python train.py --num_key_value_heads=3 --head_dim=64 --hidden_act="swiglu" --norm_place="pre" --norm_eps=1e-06 --attn_scale=0.125 --parallel_block=false --init_std_up=0.0356 --beta1=0.95 --weight_decay=0.047 --lr_head=0.0136 --warmup_steps=200 --max_seq_len=256 --max_steps=3177
Each number is 128 + 32 x the weight over its row's rms, rounded and kept within 0 to 255. Layers, rows and columns count from 0. Numbers have three digits each. The size before them is the row's rms in percent of the matrix's.

# layer 13 attention output (transposed), 384x256, rms 0.192, rows 317-319,381-383, columns 0-255
098:142162090140092072117137110115088166133153108168145126088188126096105119087068163129044135170129115103189088126103041095134100158086117143156100161153128118105137160121113159092107089123119099165142203177106150144151128106133110118187118176097086150146087158132170117142168095105115138090111063128138107184115102112112137093147152155068178072118153077161096138070119146145156160127119144155103080140089081114112082160124179115116119161104155145181100163153185200087113113174087099162086104167112102125105121157126126115165129165132132151146086103119153198149165114154063108150130148198162113106140138103169129123078146096094171119062107133122143179106178116186202182139109081120188132099159130121140153090118169152163073091131099150140142146173143178152110145148154147
088:081141141141094088157096160122128125139135120147155124179127144174143130189146106150173128162121122163148126115091078128110139126126184116153154124119111119119068187143092145128123139136148125155096093107133150102160142116133116163123111136081154126195092114071094086184174085052131153170154166113136142092180105203137098120127077155119153142120153186183158092127081140125151113173116112144125106123114138188138189072156100100189144167188128093053125140103136119214146121132163117104223192113185082145136117164096156171120103133143106102145107144110151167123103119129097161118134122190086115112111070132164126119194163078124102126139162158121049126143159131102114120031121084152128174098112149119119113104161099154046173129166109114096146130083160108069134115069160154
104:131144165156103139127155118142155097096087163185166115187134067087165128093116146103119165163133190144175102133119124158110177094148144116125073157100130156122107107123111154133149106170137138100105118100161120130203135168137094090127153120146109184158170048159169041071155113117112082108167084100113129091150142150115098122174194153066132154150164115043131164117172062123173084118145149085109127142140119109179130184061143128110121083103133135107134133195061131192091113137155118093170179157191101102193138133148174134092094115124157148125147128062110127068155130097194118091138155151098149124100075144128153096150122118152134117135129099151114073203161098130126091112094138068124093074115114098105127110105179151140201128118108073131124107130164122109123142159154165
095:140108110182110139153166071138138132131133192066112125163094094162129107144101146096110132129098059127124098135118139136141096158174144106129179079111123130166089123191167097151125122095135182116160144083145140095119044095091157097065169129165151119098162135106103112170082149124149143131118185127124181077140203116065137133160078085157084134186128143161125120150126105117126148119183163141137096108117149162141169137149170155093118103183175108140165138087156143213122130205121119104154165088109133157133111093130154189085106085116165100115156167107105073089121203092150132128072111120155142081134128137141160109095101088179096118126127173134114154134121076096121118103095146125089099047078138144077106123156151150111210141109122110081076071065132082096148154073146139
100:137155102204103132127136128111148134146165096132149175132093098126128106090143200135094125066165155120182099092065113152122172116104084116096100190129118155132146095107116132104143074172126086147118134144160146158117125173119150134164142224143110103074123091212179179123066150167098175110125101151138113112122089098123156103107201131156090150155114069149117109118176157150208135151166122087160152097127031086147135177097140123130087148110112182137107117119121133051128140104123137142144170163072162104123168089142130074158108112091183153087113116078111131148180159131160135163120142109177108108184151109055149085125169169110188129132115073119167136116131135093148122137144142094089095149128099189160173134087118121133080120122110093145096139173159114134140180086071119
101:173093180090126126116109110133113074140151175096131177082194134132067161013123122138107140114141073133083086140114165130141095167103155113121107175159133153166133129129155121097110164075128129157152132096173156188148195082089166107130096152131088150103066138105074170122132145097113144141115144129089127084143073100133106081196034073138112163140145155092139123096156160109139164119185129190112100148066119099143077128103180140140145099148124097100076113118103153133130158114138154134220064130154094138108082130104138103125096141135105177085137130133080134194106144135112123121104107114161152107144144149170166122155088131133199163149143102115088187112114147147175134167168132086123153144141134115131173161139141147121116082046066131108123125184142135081066108133077125
# layer 13 attention value, 192x256, rms 0.213, rows 190-191, columns 0-255
090:134161088085164153098176180172148130082126135154101160160077128071117127087064110163103120145136185118150147126154172141139119107116109187117069121136156128133158077089126089119071063090130107096104117151154136068141099112164126141176152162130119132152132143080152089141123158181182146133083152108120129147168110172094162120154122086115141162128140105147153175097084146144107125099094144120099110134067172096114165157189081182152171075105127134070143128140132142084063129175111072176152135083151081130149132090139166101148139157190147130133125163207136155163126147020188127094094094160079138171191187094169088105086113125108133185167106128120090146147177122101126097116152145145134113132164103137156084069139124182182145097122137165093143159126128123102098124125195102
104:176123071166164124194077090142119089091217145090133104181152103133139119104113110165122141113132152176138192115154116183089106193103143106181077114133124106135106096128105128161166157069120154134109083111125198043192082149161086139127197155156128106135135078123142156121151193151156124088162191126098085100099112175124159122143107121099125135109179152154077098110136120126104129098108080141112155168146137140108118119136060152150103111091088113126165097110138136151160113101163148100112114137088161131115164127173209137101161156135136151120153162204133106143145128164132080109072109130108082120140149104076121119088132128140173120121196116145137130115150097202135114064096159159129101083087167144184090073159133128196153096145100194168112191136141097123150153116092154
# layer 13 MLP gate, 704x256, rms 0.184, rows 0-5, columns 0-255
099:172143077105017127124124121117064108145082151170137156119125123111142129161148110130196156165127089109170085157124130097103183133104122093119108138115124109102122133067137103149113179144156128142170138112159150140196096091149143136180130092139112144131092134162150085093149131103162135104151158089138093145165137089170131123134155119158090119122107132094119145103173154164184150160165153121176130147159146070157137103137174083093121098135166113160142195192108193140158132054158133165118151115103140141059189164063123157058106135069150141147101140096101196104118133120109098103077134141149141091086120070107087150169101128059190084150092075136136094179107094099162123129151167150157104107092185125104113158067155169098164147113122088115117144148114122070140043086145162
103:129094154188133151139078096105142147095131115161181152157068096118147150104140164097128174141183097158105107145166103144165128221142149149141119109161110058156157115079162082097138110132120075210113160112148121119151111129066118111125126113094097110172043058116111150068119114177174105132080155097144105099118117159169143089082188108135137111080116096138090122131111085133069142145075130125150096085099144143151154071135144125143144131178110168142175122163122136159135116120132103070131167116084126118090145112111137098129087158190109112112101182166151148086131103127155170109124109080106184157116127134116140098100160146093083144090185127180158122160112122122175135092145124125146071107113134120111145139077102131144104071174132040168107128079199197064140091127158061
098:184081140131143142111082094119109172093112105134124200109112130045170065151126152124096135157131147183138151096143104178143137158194089168131150100144100114200157127170140057132095159138110092172120077126157068116135122158102171158127086101130128145169117186140104116103173099130152115086126107142136160152124168121069157142096162168140169131084082128076089168088137182161153121105111133153135169141130143118100195235080085061142096118136127120123130190081153146141083131114111176145077106072117143154125095136145090143128156121136140177112092191125120175109116134096106205132204129138137135150143172102119104170161123112102137118072133183078097133105090111092096114059096083101102175119088115134134172113108137098138150107127138067122114130174062143088148115138124118
100:063175166096091168077147158130060070119223102196085141151151110094096139089102181092135107122136096151129080091132135157117128091081149160088128115104140176147111153106128096145102087128074067124133122157137134121134089122107099124136131104120125185126148037179103145093150158111135191166133125090172131122107127197152133127137151129153145113175049101128106111096126117138120113180170112080060075083126110116088146184151117116151096102089141095176138120142169154176129111113166132080105118176176123121154113156115186143148172179138095157141122124092107143154144163126106171121118155104114122088158140170069085128144132118157135138127094102140166150076145139124059154129117083149143121149173108176092080087055144171114106152100173033127134175117100163082130154096126095
093:136090098099116135120112139124098103173143161139120174127077089105126121133137132111136127077090085090073098144094167109165123169136100128103111150091159157071081166146090094119133119120156140119089094114144130112144117149153107126115163108139111125143171091111156139145073177138100169128162131108139114184136148090110162090095147167165207143161118083119164075087123156145086127068171102144139114063163147159139082163145133125093139108113131130099125129123068130103114164188098131136168111152139129116165148076192143108121184165080131099062099093207149176180053102152111116138108209143102132130113150175160140144109174103201150170158121155146091123193150197131086020162129183140173133187103162125146196125119128130134131086183164154176114124145083164109125089098144164
092:132135082147141134129106116143151145131129153119040109123114146131091087099129144154123084138094155168131120136154094126158135130126117104093174132103142186130172086099135141202107091118099129113131159046099143128142115109160144086121112151147086115087110112090144114169112083161068109169103157134124120152110162117146084162168163048139136149132149147171144182131120161133106084115141195162087139122159158183109171156144137093129148121089074146052086081156141087125108140129091082121103092100123156141099182105092121126127174081162158091190065140137174122137207132160155075187141106099120117129081155154153084131142153112157143183159142165153091099058154140160156108161102100166127211056182128144161163167119136129121144100157136120159138146105104135065087093140248133
# layer 13 MLP up, 704x256, rms 0.195, rows 0-5, columns 0-255
099:141084066160108117209115152107116142171088086106133106140105151155149106130110166152180168083127153084082174122134088110152101112106128130117197109226121145127104164106110141117095145184166107169094099219135106080139144062104161099108091153103135115112087083141171098089136154135146133141119119106127111134110137141177166157094159102131139084179066118153118195201089107149140146123077162126124070149161195134188128122170119133099099084114186140120130122140154166148113165102172159126190126090106157189133094168178126111118072112160133130151122157116188113129135085148104120124055098141137170076185165122138080101124120113098139126155154122082103108142126142124118098152116105139143115161147170104096148132159096137121086100209092107093107082139166065164163053155112145
100:125109243122124113184152084095119125089119133157131165138157121125102059163118134113162154148096136094133105104085154163132144173126111171127155159113148096056123167140113051087113116139087135147140148132056106155170092170062169106173156143114058149145136153138157111137135139168059171138135139104148071163136126101164122106130126169085111163099039120145128133167176173106088096137151134070047121133134138177136171113153104170127155111156119109118113139154124135204152130118098133082134111142137110153134174171112144063122166143193086148126103110076187101122107112178196087170103113071126203163111180119127112108158129132142090142098099087160109143123085103087092120120146129150149180088138117174156149174131098090146082150159150056108105124159137141162165124132090129
096:099168115154094107116140141151160151190131181177122131114147167137139146169125070092125116092200142155210071164125105134078087120072162128065114128067144044154159092099133137135109098082160154160168150129134130117098134156115097150194127070150120134116158117168131120068140089177093157098144145133131123092160155070123135104082159135164084163110174089161080121122119128116127149154186111112171113099100169102130165140125114147136132141183135093171124118107192173155094126075141173118067084117159196150137094170163138079112142076094144103143026101132125141138101085101088153123133161147099144144105129103135127139119136089111150119139163131094106145116074121175138128133168096137098103107103156183148066181098125137134121196155195087197070162131105164134113090151124168
103:107101155113138109155108128118125154164125141154177157119163090198122157095104121145104137141130072114146152162115132158091119098136097111155130120119128173132156149106119150081156112149148112125172151090084133137088227115128098177134121083188106191165200105143086054125112109140171102134127130095195157075129150137135129105128162169172125112134095104080096106157103147127127106173122152137109110106129160142152137143208126095129126115148091152143120158081089120107155177148087155136186143159127133107102167085137139089115134070140191148119124169143125124111143090103147069117145113109183143168106150156146057099165118152089128129064036130123184157094135062136114117096166089175142048125098106096174060115061091155137171059090049155087138122165135143147088120122163189
094:140169088147144120134109118115082129138106081098126127139198152125145087147078101076108156065141183094042157130148095138123144120118122127125122150139125166079069104144086128136129087124110180177187172215095111147089106067155100098139137149136149129146104129156131065137073120131143130164121139176121127129137150156153136128141170171161186111125165167130031120137104096125188126069093147167191126061119152105150190114148084116141095178094124107173146159138124132148110146176149169080173125164160081168113186142162108152109120152158068091146168096096076131119119119111112135141136110125112066104150130158146131147153090105130118122121142197121109121170226088160121127138155060120061124084115100135150117197090103156132099152117074160103097168172126181110162112115150136
095:170185156114150127127173156111097129053124147116186110100132089053084083179138149118212190155181081123137057121093115179037129135140156162145139109118111140132114129160130114099108129164102155099104167168161068148130156138094122118094141095148092133121199183180175082133095119161138080109126178111171162099117138145116187160149098138143057187137145139137126113101094061106133126133146071132167173134087123134062140126134085144157100102151133122125137117050075145124156145144066102118146171139149131141105121110108092114141104131147123146151177075082094136129108124137138150092108116141103133135169108067157153154111117149169140065149184142070167175144147112082099161097128135082115152123063123116096170078111138156168108160142167149124117167192102113148163115123059145
# layer 13 MLP down (transposed), 704x256, rms 0.188, rows 0-5, columns 0-255
092:067132110140074103177093115185068120134145104103157078085152094124145155153138126130152136113134139189121150158146141146113081136145100160108109130165089100183180112121115161107135162118169048149103137111084118138108114138161112163174113154117143098140183114113161104102135107098154091116119166102104108167081156137113126078167089125147213078095169176127116128140076129142104123208186147065109133145119092146135208151138104108086140190125092160134104167192157133145141111144114117127148131135176146144133099097148105125155089156111115161049097060155138161094169136113179119113010159104089108114161106159165131089146124093199117100152167100098168072169128112146086094138117046129099114120068046125125113115132092126121134132149132177117113084131113066107134137096102130
099:093138164163111132142092123165148111100116158109116111128117103097054112134146196066123157133146131138141137065111124198174113182147134061171174115160137121151204113113116143131119163178150070093127167174168120159150156147092135099053145134094085175092149121123153210122114096195162132098154161143127114180153171147130119101146165174079174122136163097140111144147102139121093181101140174147130091093125141128125114169216066126169143121069099160103161113130111131097087097168126183093186117121099128173097081177079101101183055115107124119201133152139137151116132115133148177099144138130078117137137054153143056151138112133090148089105116151107103096142170159139107148152197131165109081190145105145108103137116161146139151120096156115142110069107158162126160130162147163
097:160051097126191135107083131128130124108186141150162163153102134118177095150118082159138148095126144132150109142117100152213138135167069100151123136119084166139108120103174092176138124160143166126145158142098147158112124145130141107112101128117098132087111099131138145105104085171184110097129171153138127087125130101120079105104120147184161105123145119185117134098118134130112178080113090077213215130132148157109117092124125189152139106142106132167128120113115122149118118114127073169000130147016116102164158110158138123141140148094221130147155184133160090140123122143167106102149125144179132180145216117142149169058126188173114155136131124116188124099102124127123145121131151128159119106103158068161156128138127180119124091134189088125170154134097132098135058199155152
098:096092193117162142120143136167170117161179152156158097089109202137125101160107091166106107102202081109124156131152149119153114121114200152171082124087092133120150195078146137124107105149065137150146168156127136093119202145074116110117128110148103140152161105144116115097117137196140123129100096082089127133186170181076207123093168128129094135112103165062080131149186134130117127139162153139157045161136126149095112098115120118172145167126158121163173086119191148165136170139168183061165100148135172095115093159129178081169109108118141179062131109087074112113132106186127131148107167137184125162163139115101100141147100120100130121176133143119129185107078122132195108092174067141115159088111135183137057131108135124097126138194112111129103157152128139172124096122135107
094:115140146119099105184139131121130156118083174170191125136107135138112147136130183139137074094096186177124100132111134165144133119129124136136135110162082174165123144113106137183149152123189161130127095147118131165135071145123090125118164123119169120124203097143072110138146130154140125131200067130133153135113148129157156126151102119163122112047201105122156138113158157093138103156138132112066156110209146094135107117087151069103079152041110167107136161078156118142128094105063095101061087191143138132136062087164045077098157169127104160187159125147122164134151122094203127103122156152186119123078110157160111080128121092185141163137143115156080133128064147172100114154122139169209128101147198109104203100117187133118153125108115097106111120122151125107092123111156158
097:113171082129134052117157121146167091122126114146109120061125118124144160169108099155117197140107143149100146150108152146144064160075220098130116108086080159133168149131180114166113115081168146116107163107170140140174172112112095096150126155184148082081155158154219180047105154209093144142161129127165137106138135184118130138071128179121110169151117095168146111138115128137121162159152109103114115129113140083086078154140089138162157140146159137116107083202150147107104084134107141188094183151105123144135082151141145141109157160099112103079103069160082132080158163130077155116134105109188170109115116113166162133157127143148115117109134130196122190125111129146125181073136185100150118145130088108091122129095143107082083091124087082123152195109129183129073078086133148